Weights of a small GPT-style language model, trained from scratch on English Wikipedia: width 256, MLP 1024 GELU.
Each number is 500 + 50 x the weight over its row's rms, rounded and kept within 0 to 999. Layers, rows and columns count from 0. Numbers have three digits each. The size before them is the row's rms in percent of the matrix's.

# layer 7 MLP down, 256x1024, rms 0.122, rows 51-159, columns 384-511
103:540536514520487514516506572551584501473535434508477523420383503512496582462484528530488525524506483466534537504513468477523501529571509503532515457511583503571537480602508441385386483541501500564428432524475501545539468464524473452545471570481534446506374526434578502488438350527488526521411521495513464524484515480487518506607503512501543521491509454479600431510528522483546552372541
099:470555513555555487441456507524528561477524548473524505593511453541451497542518527504539477484498489563543537442356492451556571519478504508561544483338519497469525412414523588473499493525538524520491534538523498498466521524558494427397521582410474635503495469541459542436481483477511571523524510462463610512514549567430469454442484471584513453526460472440525508577361503506560524449529
099:514422498509545507543452462501459494537512517491547424494434549486402543464567524505515559588400442586518434476443449451519540551552478516430499480455527548520476514531577564555510436563556551602526520510420509570528505566577526556426550548541525484482507486556424515520562434564501520525491523536516458459569457457544436476445458425501607536545476552551452588452533507527487509534435
098:546484562440518470507519557476584523456495547517528486503537514477420511561513451510497467492413525468522509479511430550528472505530550521603480438520481505492473492459487433410482502450425567476469448545541597501570525500413424498507494488493583494566510492549442438444451486548521481594479441501512401543490455477545496491641521499475530547442546527524419507484628419523479537448478
103:478515592565488499509641562434415408494535436499521563451490513460452529541543505530510589487577476518519590420438505556591457518550547520542526471468471499541501542530544538510480554511608478579489538605441565532500457443497525499474479534530538476499482471485410478479531469541518529411545563457392492515583467436476475551452548450526503487513480523431636500568509491522421538595477
097:540517540474482531581459568487525591510581552542586533520457451510476507500592542576469575464507578501422507532487453541482563548481454426452490488429460586493478518541526513563493512428502577487519478527521450424479528585480543574419462502518437496528467527495478569527516537568462546484538553521466484472518473417520457571521399457474568537462525488524422450379484476476515516496507
100:406485399515611621496501521428506431452477509494544477596544509499533501540536617415420549387503523476484425567532436541386491484471532608491527437558496508399565441497502344552496498498520582481461418412563437511482541581529513499447627551598432481413458447544456542535461570545521429519499484503504534528502536444517470544480510526477603479547510487419506516527564409474552456452395
100:503497519484492485512573441517471576480493506485491402489521439542505488495496498483525434513455481469531411581526443492501567557478517458498568458487488548514452581464433591452521522399567521533460539596513410462474505438597498532432519422566505559510575524639416510534448457537477348460479547494475460519497483505450505529481554457511535521521497573455370478486608437566480505417500
097:523510561596536501477430450565519541475441509531521454456492520520546501498512511407496575523499502470586488451477479499610544373411552494608494549505421534386507437490626564415382564522482488523468503474522543439515517498496477496544565512386454527453501482473492425534434460479475472444548434499568556471562487524528504503524512542546580392543500490486481511571436529491488415439465
093:549482531479474488584497531487502469415532443474501440562420545461535452473480478517540586432525515517456531520407541507493558502489531471445506501509505477546545524545486501556543541439429507512420545578491477346570545503526511509543392555537537381450508572497465460553541431475558536501581501452380453510468462454398487513467464537529597467547452541525411550543495525460374433482482
099:453418548515514496533466456363521488563464521499571414531526533654484467509577502488489483387510471480485389476478455472451567531434591508487575449454479499500473531596534526504502508488505566547483504464433524473491558464476495558466528526474535498456486488516521579525625622457500513524515568608456567596483472465524541406525550513558535562538508447540548509458503492593543517501499
095:471519449567486532437507528519595489586457492550452556457487519433477529390505457454540550586485476597553471473543531446549409511473535555472558524476489595519426399581390541523487491574483528472499462559549405556446559458507523440486508470471580524496497556499538542478506485536457521567462489497523497619472513496408550469416540423511523557492535495422538527444543499565476501440509
100:487535533502543541598431550468462504502441442561506470486365452529518531594524495485583573485448480571493509546493558548527506403579463481499429467543461486512482475449497490463496472631481413386609431427489499545496486604597484408486686537476551577462508450524452526423529467577485551491533562529506505583532473427428516447437567546501527481283520425598549503579538516443506518492531
099:506527464584495482531476552519566398570430516525533502465561537531432484501563426528594503526509499526635530546546555457632554518567475459507476541452505512501577450499529465540517477524475504465588437477470553623547486519500467488483525493469573508411498578466488523547444482496498471519464494458480452473530538473523435543520527457467515516536474506545434562575548555587506582439506
090:545476482480565479473507487432503520522469500569492426524560518526412552492529508530537550487531495579474527480547505602489516536487539523492478402402492471431377504505435514385460540492507457430447511536425461543513362516456580436404518505513564544572502486451572500440405450450444584446505467509489457478529461407477491471375475453534449540495526545389407365468527515502597471491446
099:487457443445533421532457518474434540526391514534482503525574507483429550608511395479518521482475507518556517527470463554522459470554539540376476465480479404566512473405500448443369372559458565552521486461420483494504456455581487417529471606422498483437476457509501538532542613574512462518439466468478486453419454430479501516486442443522475500433495478530533446492506493417523452551566
101:586442433462499582465495545503525473529515488493485505573523533553584480485488467474563504538515392461519535529462453519498466467491474510510553468525470488497427529394387542492481536555505500475429528577413422433460562608524621474539584539520458526434529490536571467462408465469546484512564473531553512471566451471537490525426474408524439497445543470505639486550422529486577447462440
101:482525532424487490614338412460451513482486557523563454426616469452470494500536510441521547445472500485532436442402522558457562448452595537504544525430438499475535559534522545443453540524437475519491494558567466408472482517426482556523445490554447542451663413477558487516529488535493521431641473509471467399575498474533443563451496417507498612534535516444454533455496470564483465563458
099:503472472455443503489491451465540537529545510560438453562459435490560484501476509487507403472432492460500493461476459588538524483525564490474501563460480512462413547487520455511600535518509463534501467540523453492474493476528537466489491440431548516512480521456517439506549460519456525526441606439521501600571497510410473611492542506500445548485482536485451437484463539551473467527521
093:432474544543456443458497412516426428538517482495558537506542480489491460506596537539571466453599411502550465492476477561482539536482496353431528581475473546459519483550514534482419472545608424542500572541456548579527539490521429572477492541456441586534539415516521487484463479554538453512467457438434416468478489529503488423506517551525420513326490500428518468419549534550487471484558
103:533419430496542542459547470486485505515407525415462581622621448542495441480461526506442559489455466559456497429486455430331502441504477543515487483474511450452428421450506498621515449442537550539438490407510521584460507568431520484514486472475511587441471408434569424612504418494493518567527474584409541470571573489442482431497530534432566495528441442508456523562424531462527607427461
098:571548522426504376503558616527419476465526553449547522440484551479501448496524610412409529478410549505409546533545549546505533469507421568551428514510573456538482500525526503585491522397501493535555461445557463423501513552459449461601612515670503604563411485523542441474434581504518494491456531468433560522430493538425483527485579465467478416496548583425483562473507451504535454452456
105:545484515481502483516514559495547497468598369472485484513428514591489516515534505412549468559553495559482484496556517491533470538531545670502501525505519409547583446530515542439469442459482503584524435524555575478512580592475512548460462469486576539501495455547496431446587551499506549595507449372544555559427536510526571520494481477523503463514433472440521533497527565527545478483494
099:450533541516508577527486553538558514562518492520556501488437614561493496536545532525506436525576558501493493500487450511568466520472431480520493452564489471470529535571402477495467480498518493485594509446628469541458492525439477515535490572471581487535601504551518466546543481482544444702510495541558506558514466530499526531554533489462424543466521436336496567504550505472541552522374
101:612440555454454496528452461493364429578593407435485452567486480491445479467535442441517429525484535490492371521471529512472442498466460552463564474524516494542421571537561417526462578484489430477391478442435474486471587444538484490365538564536467514504442439547517488459455481390581454499546505594586436536517529524548504529533404520580477461518531501480615451499444450519441496393566
103:495456513571477544550502574529555431554472481531520498555477533496532600566436454550452475441487408462617504555546504551491496641592490495577462445544396513512475477439543498482448407469571575469499510568566493562383516443477565551411508471482480570569476442515437544526464488446537495572495468496457366513548441473446489392545579555556585552620546577437493537477570553538473546514515
100:461520571494450459566511489497484547569479437438510484491446491542546434521638484478515495480639482497505590512488535490472420503483557536486542483522457521495412496502520476609492462455559445541369517561392507477506529500459493672431513481458424536501381562544431498446547534449513529416537549498540427483452553538427508537507431468475591496501524532558614430480443507409451426534499
099:472545470485580516521513558458492513535509527431474474438459470508459625490472562485523460505519481534482469486526515473587514542566533490416521401583484431504506587548419611525464437494584449516614497572579467542467556595476482521499546421438505470515683482446570528528522471519476464524516481468537532474471529464591507505426450517461515542494470532455486507507437523516453427548493
098:451472533478482456460519470421606493515445535497509528522488507444509543494478439489475494485518498515362506525427545545536465511454558366427481540520486468465506419465484421499489561457430429589445515432458483564460506628454469492464469564530556530438447463474490505482530468509530535571493417451530480395509495549422457549473505488529606548504505499412501489426517486477522444570577
103:510489484489550513469591514591525496550514453443469470533403408518468425542463527489537410485577463482465448439446503471561403447543535560495452563412467545439528594506448514525575529487418494426450516483566504483536526529470602492559497436563547382535432501513458502427521613508561426509517456554519528584499465512446530409488473526501505420438501465467507526457551529569502523632561
097:525544525498644570489489585488461623591612456462432547474529526473516544484466535591517546481576502486473562522447533615485487476510495529479563484458517487533519596529422536603518427477486491440434472482555450352557504488524528447444399482451495431511540481472433428489452507459403495550533568579435504449416475555380587553476511561531489494506515493495359549550457485532462492525487
104:573512558423476493457576484561509511476472423457498469520390498482521479546434455494474501495527570422507553566511471557615628505401528502441511512409453594510536491584471458438460428516495448485534397561458466511484442455436629563433459516402533566497604531434463454535470483438484508443506438509601587488495496560514521536461487477483503533574502499492547526542481372537473516492407
093:492520504493495541557537539471370510509500429497593443407573563494480489493474494540546497475513466494556502613524485519503514386544482458510587539479461474617428532527471507518530543443530457496463563494473539488564506484536478484450491524435438482455539478520389477405431526558554425447516554560517426530479469489487537498533523575472475367600490464437588485597525585548518441542564
097:505446487554522431438481483458529521441427465510418489487464496563452491506453525514535482478528442445573576547531527523457473557531445427453485598536547492476522472566488603463435415406513489482461528451469429561499483525510487514513366510406559576532490557492462571519481422607529453426388481498451538514514487643495538490590495495508434520570506504599386510538576481519485554434525
103:484497528454514662501468484527440507510553487588499600516604506474501538502562411520563565467436604480508454448506482437479460568573520529493416410454495541473484544475517470542440561560528467465538481486462478552486480446560548475574549521438519506540456485507513509526577496426447465515464574438518455522512517474486512556507466536551528622600484497610517515456489411532486473462502
101:423529499581453482431489481510563464484449391489504471397459517460478563524463504454485492558506602519556517412484502564578507525573609408630478477478547546505474416466523464462546504561496608523525518479581561561456574559427494574414455476467554416453526469461488471527495512529418590434405449443460424512507461415577543497433583457400489535428519520439529399526478490517484551519579
097:470523473535482509529554380507475406447545529523482479483500532459446495501537476489521541469518544560462483608520426481531528454521552570449487512495481511497428554480568473566500536497610463461550494563547508497483417510553471530459499532528512460476614552548572478531496518521471612472486459505407605554504526526527541560474431494560493595489597493540453556595495543416519536450408
102:519437589508420554489424542384498556626558470454505519540494505457576555539473546496476515539547510535464456542518493497407455551441514564467527469536506582599419449463529413638468456490474359465511499544515459471493489497462450449375542529529492493378456427523477486501411459434594411438478497516490502484462453390512526552499414459480477553605471491486580547482446454579513562437464
102:488450518476446562587472456525469539531416535401456480512485504524526450525494586545429456461502457471503586563540500430393528382438544454527553462510415463469571605576521463543513479485493479469439493575476522516488454451554503484559464510516453529493463484473454513574502452456456461552466495584543568515483472572609472521473464405522533407499472508484601473438481512497546465517478
095:490437475437519533482496533456569386517523494492511545448546540526524486506467570502453490503439608564481555492561460392542527450498461624564522549409502526537435569432636437497614431461423550606451512507418559490451536476466522459454579562488568477497422464493554517415610529449529513438419522468507513494507483421410476460467486476517499498493501484497481484592499546444467495541465
093:562452538502482496462547479454526505416553571496483521479509504445490499500457495451543581515479519426548544444413534512487512399520466399509583402514601477566571491431545473503566485511469491453486553434386603451422500497506471403510492428473497609523583515494562524455450392451504410506526501563535431473550560574489607537386546540501591511540434539449545474580483524543577574500435
132:605604466494500502551521460436476500395528479467482456449510533514499531646498450436450476480506562478507549524481518480527477471530479528509437530491490529525430493380538523451309377367628477484512509486524460442415568505560524580479485447463480470505566525511543511392514438454560523471479473460488317483546531516515471525522410505505404516427507522430440451558448541520436497543559
098:507496544538480487471531421474343474540489531516547546502528524519452487503483562433496437485440457441431494501495514508500507548598499530369477468522431474445467443572515533443561479453499497461465521509470412525571519510422488582528527448625459500552440512467504491420503596438495491509599462512605665474534542494516469625453554483481513539462560483543559499437519509598531488480519
096:454487506525464489502459467500429483577468483447546589461564484484455636518467390531520415520601513558513582512445531450592531601444515432500500403520460431533485592490446547508528465566485432419472530526423541443485465462477475554506495480603464444426476488474500509420510538395547479527568526518476537564535531487481545540565515556491480413578430430563481428706497511403457544504482
100:553543478464539488425478525498478545544464461472458503466483517434529498522478542540583492491526498530532505576503507462388456511528450525463469527501540507480511526424520417452462493455517395444495537482478471540538433534472442501476503452475413469481508503564398518494498488513535427484480532567529405520494549432588533416516535556499468575514558523507612400576496520400442543443485
109:435483491466479449427480538586465448442492521421522475525623551531460563577370563511547440405506462529481513435453468525467511546469498514445508517409584530509430494498451441518433505552511485504450533501548509467409417370529485474428479556541671551529595452526565436490525458513511500509505433359561455508478573470397518489479587513459503485305470485495480445385528475416531568389485
097:417458477506511510504500519429493495518471476464464543393516471472546451526559486473404592486601519468495535478408453431523551546505558489452486395518491484498483476491527458415474563460522561453372538480592512432524496537509469428593408459480511525539357442583510500450534512477545420453519520528553539520561483473357491522481456537504583425466494539533502486616495568549478437545434
098:516685440462430415547562454368565508529401586496431535514516440570522441543479471596490375472544490461650496563553530517453579470481441445398497461533533520565426567537458505484445420541495457458466560473583536538474510474531519454468516449569452462554564470575604441453481365520535558524585504475433483429459459517429467552427535484559566489453498523569466438498448542506469446478506
102:537538444471498505546484442489549430401459366470490449527532522536469445485498534513485500473404552521568467490472496531505527538546471479495493546532547542531511572446468474543624562477519551536634499468483480542450476551549546496474544485575549570446520540499557500452492389589464532495575643490480406469544517514509473509475382507510585520475491514472549552495417563532486507562528
097:558531424455564592440387496420436432463495503469495554529535529511514577470616570505435531507548560579451436517479545455452609592475439545512495541482572503473521590510536475560619455539483579464546498525437499477508467499442422515545560525455526504455535474534414477410570587463544544478603542500463500498409566577367452462495541480527412527380514528437524414527451562504552481593516
103:590507497549482472445547536515486450477540514465439484580493508481508533497446509449510517444552436550537474512591456558468460487524537565529463554548518459479450595505414538429616446511543537454425429451517483484495601449514545555407447441476524547496510531410504601555549518531495562509502533501503526543502457532571525490504490565493436537458402500450411475538484490569520467529590
098:505544455543563475508493539471423489495432435477575474470485560505483523475472561549558475455507538523443537459476396542432486469555529472530454531558559487501482454503474568536473544510464509462484567507484531514476556410476479510469592574451560506508529489430489524496502475526540561441567572567531404494535469600454505569470561576472518523543484464555499549370468522592523575430534
105:528533526452586523550510514523488564399537522482455568472484585489518578484529527511461581504569470525456535499498505608586414435530469501521483483568507511509478445589498448481459491554447584435506496575437460489417423507505424460627492496488481539504467434473571551479510409544467420484480457514538551533500529521524423444627497503489424615506538532496502518582438458525509574558595
096:458526462639524408445434443489520522599466428476471443474512464524423485521550560501541501591545578521499574491532459531551527561521470467596505488545488610529494533437557426555545548523555501446542394516419468506538572502542482483434453511544492543457589531464503577581509543420495419501523563497542532492486418439495426448529466573556529561465489621478539459534513503454516538518573
095:505473515549598555452521487535512545517493473477505466525513466376541471505507454434508586477440476423511534521597527521553466492437571494561574588513458569486509435519566457486540658497517469483461504442570495530479519552544504525475490488528522456525430499510541531488463594478489472475465486421553481542512514539577535589563431482497470415516523462609398477548433465457533473509436
100:558505531552441505476588488538499526405649461539537577503466458406529522557492485513481512569509424471522503473512525566661462482398538463529419511476440483525513408497479427423620380546591568498488466544497495422571478476605597481569533495403497537501521510501505490552564485505585446504559435485421504520501427552525558466481462564514508474496468552488621513538553644502418519552430
100:512518573467487502567538452506617509575483456507494496465498526498491391494505467509412390453513506516505456566530498591556399410494487474495457569524505443509501500544535480445550532442479459480560507503601536476427517502567614476483583521528434424524576427508515432583521522468477519503558472542543478563625470547452441510485396503513514504426437450577558584456556494447409507508523
099:494591445505555515563517461319546567459474471477495468560499563471581464478438461513511552523530449480411465521479499467526589471511617397513407525574476488517543518505549564438364474425600464506415444554576478508472516481524477580539454502484439607461505613498491530533600595457512455467523461451554444502548454460547413469620442587492513571483519536597504544510585497525443525508467
109:574520430452486532506446535584436458526549477469557506534497563593555488560508520440480402438450542527529520567604540441507527467490542451493440466523501596495419534552508556492414493469495617502524442579440500539497517535626575533552466528510529585493464521542507610481540540556526493441463506508530407598372516527463473454533524495626500599365419510503480515519552548545498584609520
105:579459458560554513563460515479464431492571545511498526566609559423462518559457551397489580523580425573535506558496576491489504443508502550529520525382419517580572502497496522487530552594539470483539481506478514494408494526482522543416464432498471496596440425432573488548453541487475438478484495391481480463421518535526530503412488465552467498383575429442514574471574499487505544450430
102:507462511447532542538428372449563502543509478520458541459550461513550482468458533512459473539524542536558460572492552423489583502498522434468512476532471500534504545455628527478575438462443489477486464476485459516450570466542385548515483421500509488479560452466602511499549519436400484395496420530587553373479548440522527434499521419500512514517424507522472507366469524495503498559541
101:428525524443457421594515421363517398638530506509485490486517422534451629519529524592427365538446539474464485479458581459510476523536461504469586445502460449567538504533550442449507459382530505547499502517509486468519551485515504560438509522436457429467456534470471487486437499529469466573516523438493500467462482400438574529568535476484452507528471482537407553535462468533467518544465
098:564607411460515535468490391563384512451465649539486574492407416549546433605475610556456507518496534551419515511592385530567550534386495514444616531515512416427513574521553524510529470457454578446509544500505517431552546567508525465519503510517533501469502578493489518413463452484551521557534461487472557531564502487430496506427473562495499472547513454497471518460504432590548512533438
101:515548505521465536579542536492540455477549530514563502521577542473500495502536485547461383557572527573459523429526551591558491627549465535532394504525541480425465512447514421531552631558462482605452490558511429613534484493502551496493557535540431584461534472531506507457558592548443392431464412403482461509494406499554382494596530432466522507542557461483545499461452516489500477440536
104:501457438484530408467574494494550569507481491497500492428529474528519440418525480428464431466474490526550582406527420428542407471467565541490559465385541489441496474501622546510507500545503533423486532453440460458535585475466475487558571465542536572480533460508454470537470447411532448446406571486523499434563454538462454490460480494381423456610460502496604426543485508446497391460394
101:585519490539472467473517431467572569442499543513579384503442483444571534504444534472477516518457519459463522478461457503535569525545479488494463478508551349514472431477480490408552528532513513557400466484476510533518530425526497464507636523537476379490500436489546470573415490472549558524462461547529429512459510486546400453463458550436502496493488450503512543468443488492478483481524
102:559447486489462450514518552519526426509574459556575484431532457522446488493533494442506569529474517456496468470512498521553539528464606502549548513526481614530411472614448532540387475497465491523461534481399540604466525442489562440492507535425424567498608479496505560563513517425451551499420522480521479434539438464526582486568514480481472432523554514533543563519561377504451454383525
098:547541499468568472491478458491479542496625517623456454523440564497526555529461454504575602521495459532503531430414436466484567524574447594512465501573606505462455442498564473552501529512449444552424449464426564479467521464439418498552511558437516509466552419522509502565486486521485506494527522414526418470445570450542622459496501411556475491542498629495421505562556487465554551401491
094:500530474374559403561506564514548445358539556410505464624569546469495525527397506433464465495647557494537456449509458545429482570458525480554513492491540515559505495588539582524463509535495569498551450516510456514480430569502505593531471441568476512451554525547575442512493493464529495487516559549562571535541549511440461478508540489532545466574510550583522524527475539592512469479522
098:468533498447520515466460430470559498491463566511513531513500550501502520517465479487600596532596469509530442485555536579538505467472580435552438440463491428463506501562571560484527524407518482531468402555577575582447452549457474457388483449483529520535474544523400524507534447498496524472452506520467439521437523651506552515432466526569590436542455485484567498515516486480469610449510
102:531558629589518474545499522402510523544457557473499478482407441522561503499531497497588626586516509522511504417602534443476459420545475506386451504602542602487432526524541528496446496567583548503592528507456490521515504479541548499480523484411508445554475524489415442485402549523531512486496424441500516460484495544498507425566516519532553480469592469520467504463592398414495438417488
096:454465419488399552498398563487494494503573554498566397488550511484467502473461541493453445513490320452495522588520492475546546594431506567569598554521518547553494450538471476525453511448453558552557482525536471557486471405601496538559514458456462504516497436519507470565563531567500519437436466501506386443526496474488473481412533520541469518550463418486558554545532499481573499544527
095:457498471419501489506477518491487396445495551502509464470493514471568488444434449526550580502438381446523545542458504473439496516493512521427524486443485574454567475449418515494473440472448634440480456533608442530567493389516498481489514557494548462485499552515488494526539558555388521580490468485500538423456460481473533470542516504492441477432473515486387414443391532566558538540520
099:479480535486477534538499581449445455509489449552530456446368493423534565477522397396468385500569479615520457454486494504424458603480521513461504560459435494487459491487447523496549435465494534544490506567463529479551495496552472456422463512606504474508528480605517488537573458465532503387526501467614545447528546481484474544509416534503467446528532443556447518480454490522545511525485
100:430499512441559437438562508444537434522542465573509460523465471558455465456563452477444497459526505551539453424627460517487509538449346493557587490543413561474440520507469525565512556479526431434603498470437445600463511496461459502451483512527565638444591502517488512590456580455493473422460518399388507495496486522495392561537461474498349415435540531476440481467511462509497481513486
101:492540578589445536461547493410456515493461509401540485403490514563401460597568571515451555577500496448502447434459538573485551554518594502551570555559616442493547546606451490532498426504414463555486549513461531344457514582488500513426503461509540574495407547527495435548560540522574543507478415527559531434469541548517458460522540520530616537530522531492509570531653484440550527489438
103:465546551513417500429443492484502478475520534554494449623502498533485436447495447500398454555485551423582419524609477528467464515476465431469504511444592503498485550435558501462571503550494509566589535544416502530439475507505515576518514516502485488640510422531585431545478543439482474486449496487570472515535539523510376520636513526484543600586501588532569554520464574565425524467498
098:518547474536427485405407572489481483431572446484496573441552461487457548488483563428507484371569549498467492519542400471503537544513541531528479539418526491539526514434476487509507510509492503463510487535565464416530500525481500528589479433515537449530503508404480476404485543446442580510535367539502520514426477515537555458576497485464477503516540413451497539619561428483419500561422
107:541511532493401447510522544414456568533541567545483430551539521528502515494531533522529694434538458502456497500566516472549467454473526489501522483509546562450558454508419534493467519497455444569531535524491531537502509399465456484501517465493464499544566456485445402528492429424506451504563490521556526469532478532403491511453481539433625503497619504432439538556450526513622513369545
102:516367476525417513477496546501498534410524516474500503453560544483442479508459485554492490518484532548496524549422625471598532463559445533522472505397599445447541614607417444484435526360479525531490454499466474535502517511331446499467497514555505490419512534529466512504505526414518495469530394527461606479545505459434404531440459537532553503366497568418459527589438447485562535460488
100:526547492644475455506497442547449462497393465466482454504503453550549502425535569557539479560465462506435421484491452509493487368620489523539460471498417508509515411489428561502444468534538438419410550557534505555462573548560490397512473417503497497506531619516462453480478490514499490438543485432485538476429463605547421530493495514384527473514500510561393445427504460529484479435436
096:509505496439439531498460419546502602520534491399538471522459481495490400547497539448449521475486482526506519439471570603465538510397559469465468480546468506486407491515506446466472467507574479536541519497587423422500579530599410556494437462452536513404415568484535522434528584482473564451519492520588577485462485446584457449480512577468500464366510534486532456556459420482455401478495
096:448499507451463630532506487465490571494498486497534483501480541455419471523422559568551462446401500499532631569476481546552567453493507464503571575463617570448564395394463538507477501547473536514692593541488502431546396373525495455501527580558514507442460445472477477402519459515537580387464599515423476518481531520533415492553676566526580475442487500508469459421466513489482515507523
096:480518423435548524444540480484449505645479469553586470431563624475499531430496454519505506420469517535477554438537562552575456562589431491455592493510432483510528552549498510541542451471538440516495512574459412484478501342543582529472602450438527581565457581477561466477642468432563501510578491510554546535519476578393490489458423465469524486460532400519403499414503513558491449547472
102:576536499512509500438496540534430474497451453455440437494372476472545445469472459534479475467419444534466440547500590433532451476505474542582494503413523609517492445498504513521496511429577540534542486528509577477454427515445544492460579513473528431528520519455500493557509430455503498573550532541507504448514520531502459552469510486580458481409454517525523454522446500458522502477416
097:487527529524605490568534498561513557464505464551474540507563442572438430488478500548584369551529568566503564539534460492570472503562434414546525508491522522421617538412412525492523522464523521422453545489473513496562506436547592500587536549521515478524484590431548561514449552489498489527560379417428464572540486462542545535466518502482463543552486518512524519448502462398496468547515
091:502509519570491498414478573455510500475448530551497548484524492414484590494597467472540460568492462546550424348493480497517501527581480448549467494560450454475455501538327514532671508520568450547501476387532587466417439449572570568564498453499463430599449563373429396478507566492491427514387474391447529482545527569530560357549537530441465508472518565480490399522466581512515515529525
102:524514543547484539620543433503626475452522459449519484484440448444534464397517364565500555475463595533498502423450457543448566567480479448489503596524544447471472520571504430570613517444401445521486491479527436564522565444468478557556437486544522425530554513487479545503553564450451524524514552503545453538482486516529553418464492499371471477497494355479383426449517531505563514456472
100:520438484508549433505460486535453461489538409517480503526527507472520555494534456454508464560434511410517555507484481465509534540509482536499511537576472456454541444445537476553541583595463473498472402518500459493592459572522434468488506542424528511423476520523589507545488464433486533441589451535519491463418486457451498502385473482444468441563486402519562517404495455492469450480514
104:529547528414537513509526470424520448456484473506500438472487540444460475532410480482509464513544469540518650576529464535426535509606495458563516423467464462522585495485397482412476489429555476511462470490504506441531589518537518534481453492395456488511478499515422508586507450490489457488460467495465440593496547462432473436508467563492486516508437488491527459408573534475507593369527
099:513440526462497450426479457507402457443502485446581510494533464480547493449538546449522569575531489588461475499498531562523351527533616558580478504514546573495522463550473483507551570532546486591461522453459458481588534492524434452526506510529467577558506457538512504452540528459446581561496497549393475538461504568549495488480432477636608414627500432486468499485502573437475510559393
103:486522474431472485392469579564487443468485407414431524562477507460565510489456532512511365476498520442484411474497539512548509612433502418474445415456509482541543445441547495475498467551451571489502500526517451459500535553387515473561457492493453532480558475492461506485503488460584417412509520520602483579407568565407518459541510576532438510418439453545480561475525513578467469474575
093:492522481491465564474463579516507496442488574552507410490452515559586361471443428539460560500544451428551468393474482543480510514542446449512552569539453588494473454481563561438446453493503468472382504439466505499489569449464516465475515525599591474466512538515523566537442576485486558417525504452462546529513497547507556486550476524542519532505607481545394549529512445536499493483480
097:437504390373492485457422588457405570443547548580510522451493521458434559472542501445382443502522453440464466490490483522487409541498423488484570433508499472468510488453498605462596477468524510485482562475502565466535533577504504557560447474581479554554502579530539589471481476524459412583524488450455460531522488521515466541505620523464429475469450509496497485415398493455549526411440
102:417426524390460469499459433539510498533554513537446516490337425540555462535543439512451493506442545520495472431532530548464571612516567613540576521471525498550540512586549431448505560547489602467497541326541575533510455576583442564552570511412594474477599510542605528605592438508472481416542543492502546522446490502520369456464542484499528412558504459445573485455602527476556482607506
097:477513488540539397528481437511498577473433568429518478437519469497447351404595546447613496557428510428551470490487415513484513539493529517423490474478596526467448560559590566554536539426468512522539504436447531515575486625420508473473515520410582483362538494364497432556601485408446522521469455528536531398500492530463483549432426441485503481500522563495508378463404542530540506536563
102:596482455540500569474515430503561466382449556475497450538474463540440485541480466437431526510427480552463577478432509584476545472483442491513523516533562481528514547362598535552485408426522580530572457472570553450443453419508496598509474611483442491426550478603512518433523526553497434452498488489563585541406507476497459495530494538518427508514469436599496569545458541512495540588561
099:439523507441485440510502547491548521485573483514516577557515478573455515537493545432516593445455469435531377583609514517527516552585504489557486522433456552553485505468456461538477537542516534536535460460542573524586472467505519491481486487587448505561407405484544553605510523569448505513373546545591469473513576540565563449583502500460447527438496493553528483477615526467398526489494
106:553487488460560513459483515526493486435438503532479466538484457620451558446522422598522593469591456492400530548453538492459534495455430475514509427525513404501408495506460438546539497525544460429525527545420404531481448510419441512495478508477554447473493507452417487445373436523467485513420619464407435396493462450516518590485484508520537499481499497499416468479513439606539452565517
102:475421442558451490525405504404489424480483562503518521482517571493462551501476538475609487596653475438450571485547582560487464540393503571474507529471587475475477492552521498462535505481490404479506525575520526480442464446498462480545572500511602565504475420562444489599476562398478513489558532471512637479397472440524490483513521523534550541546548484461515517422431489562490476353462
095:500483519462537475542496364511552547545459432544480490519512446525444506472558549434496501570402409432456454581491583449398499471441487549515491523442484500495509506494503487553592492483555441460474530525586439500480379455569564520478519426560496488451619476511355417592485480523554444462518527497466527505595501598568544471521494507577479475560495545481511517495512429598518593516533
103:484548410507534440564421462572576497529541507457503560376457478481485373513464489468541412559524533507511536544496516500632477528479566460495528543465471511419448481476584489501427531487468496490509491462576488509532483548438466453528426506457485449536489493503537524516482518620430529603410596461459483475539434524439478397415384416522552493539531467441596542574493486486486425468478
098:534573384494476479479507599483397516467445530571524536465507536372446616472577457469473501493432461544389405595452504468579551548575510562474469467576532481503539498509515534536510542518432481450402468448448482456546452600574455554565471471473459368563520584534509498430548560507454494533599449387536490551545442585480489476563514456543503501417480521520520537569431448489485495558447
101:487507510529484432558582478546510456488606505466512506517537424551463557518535518478492561522458482430631511480524520573512503508499362397506536437501485425475491490499524546480495499454457467479555561412446515356474517612497497457365511550501425631526522460428473503404513405431465486418541532487489593519556423479525518514523421425485457425489601556519555521440444407327471512526411
106:555496486465515424493433481525507626500458488570470606439485482570377516517557531533547498573398519502519529514517501493475444554487448468482477416479593464471474419481520521483469534508394592561562470468529541525441447419474506505529500468501466536466486445454447450485486460512517460467390498563410499514512467505526594531551498510419431445494487457480451495497557510535552519490445
101:569520522514506504558456464553498470500567457472457556419535423481425485504459449501418457623520493526497454459492470516500543497522519483556595486515393483518503483436590499471543513532433482420537529470514430489496609494499458503471544435562452520497577506456573569499448469466486593400521543500489481540569587571449494426542407529577455569495543413435422541569510381473592519441367
097:450509544554430506474477477467468465578522384577482463454565454521502396540538449394521459360506540481566606445495445443427390490537525482517495545497493592405624520548506524455481412492520568509561466536547544460468502547538478582599486569514553521442554539560457506589474542478541462444608477538498545506520524578383472531469528526511526456528502502538503558531534436561488600579501
098:548516522378516455528561571354462535461495442494532547570528500436491616556529533548473457521606482567500532495448459427581545423520391545551526610456492435523572433492516465512422588534546498607483565488486509547515496449538462538398496498478440431490469445574514567513492509445526481485451495521491491519560446515463555575420560506483541535606515485565570565480470437556497426517514
103:416489560447436527491455472619535519529527467487457521398478519527458553468507495501445566539581488445430439446373537496647542521489436469501508492514601401586539513516443535502491532510628593509537437553440422473485460581509558441559423483476498486575594509474460455437572522499473528462505455508494471489478434416493497455473537503529471480604493489437477530456536516430561461506438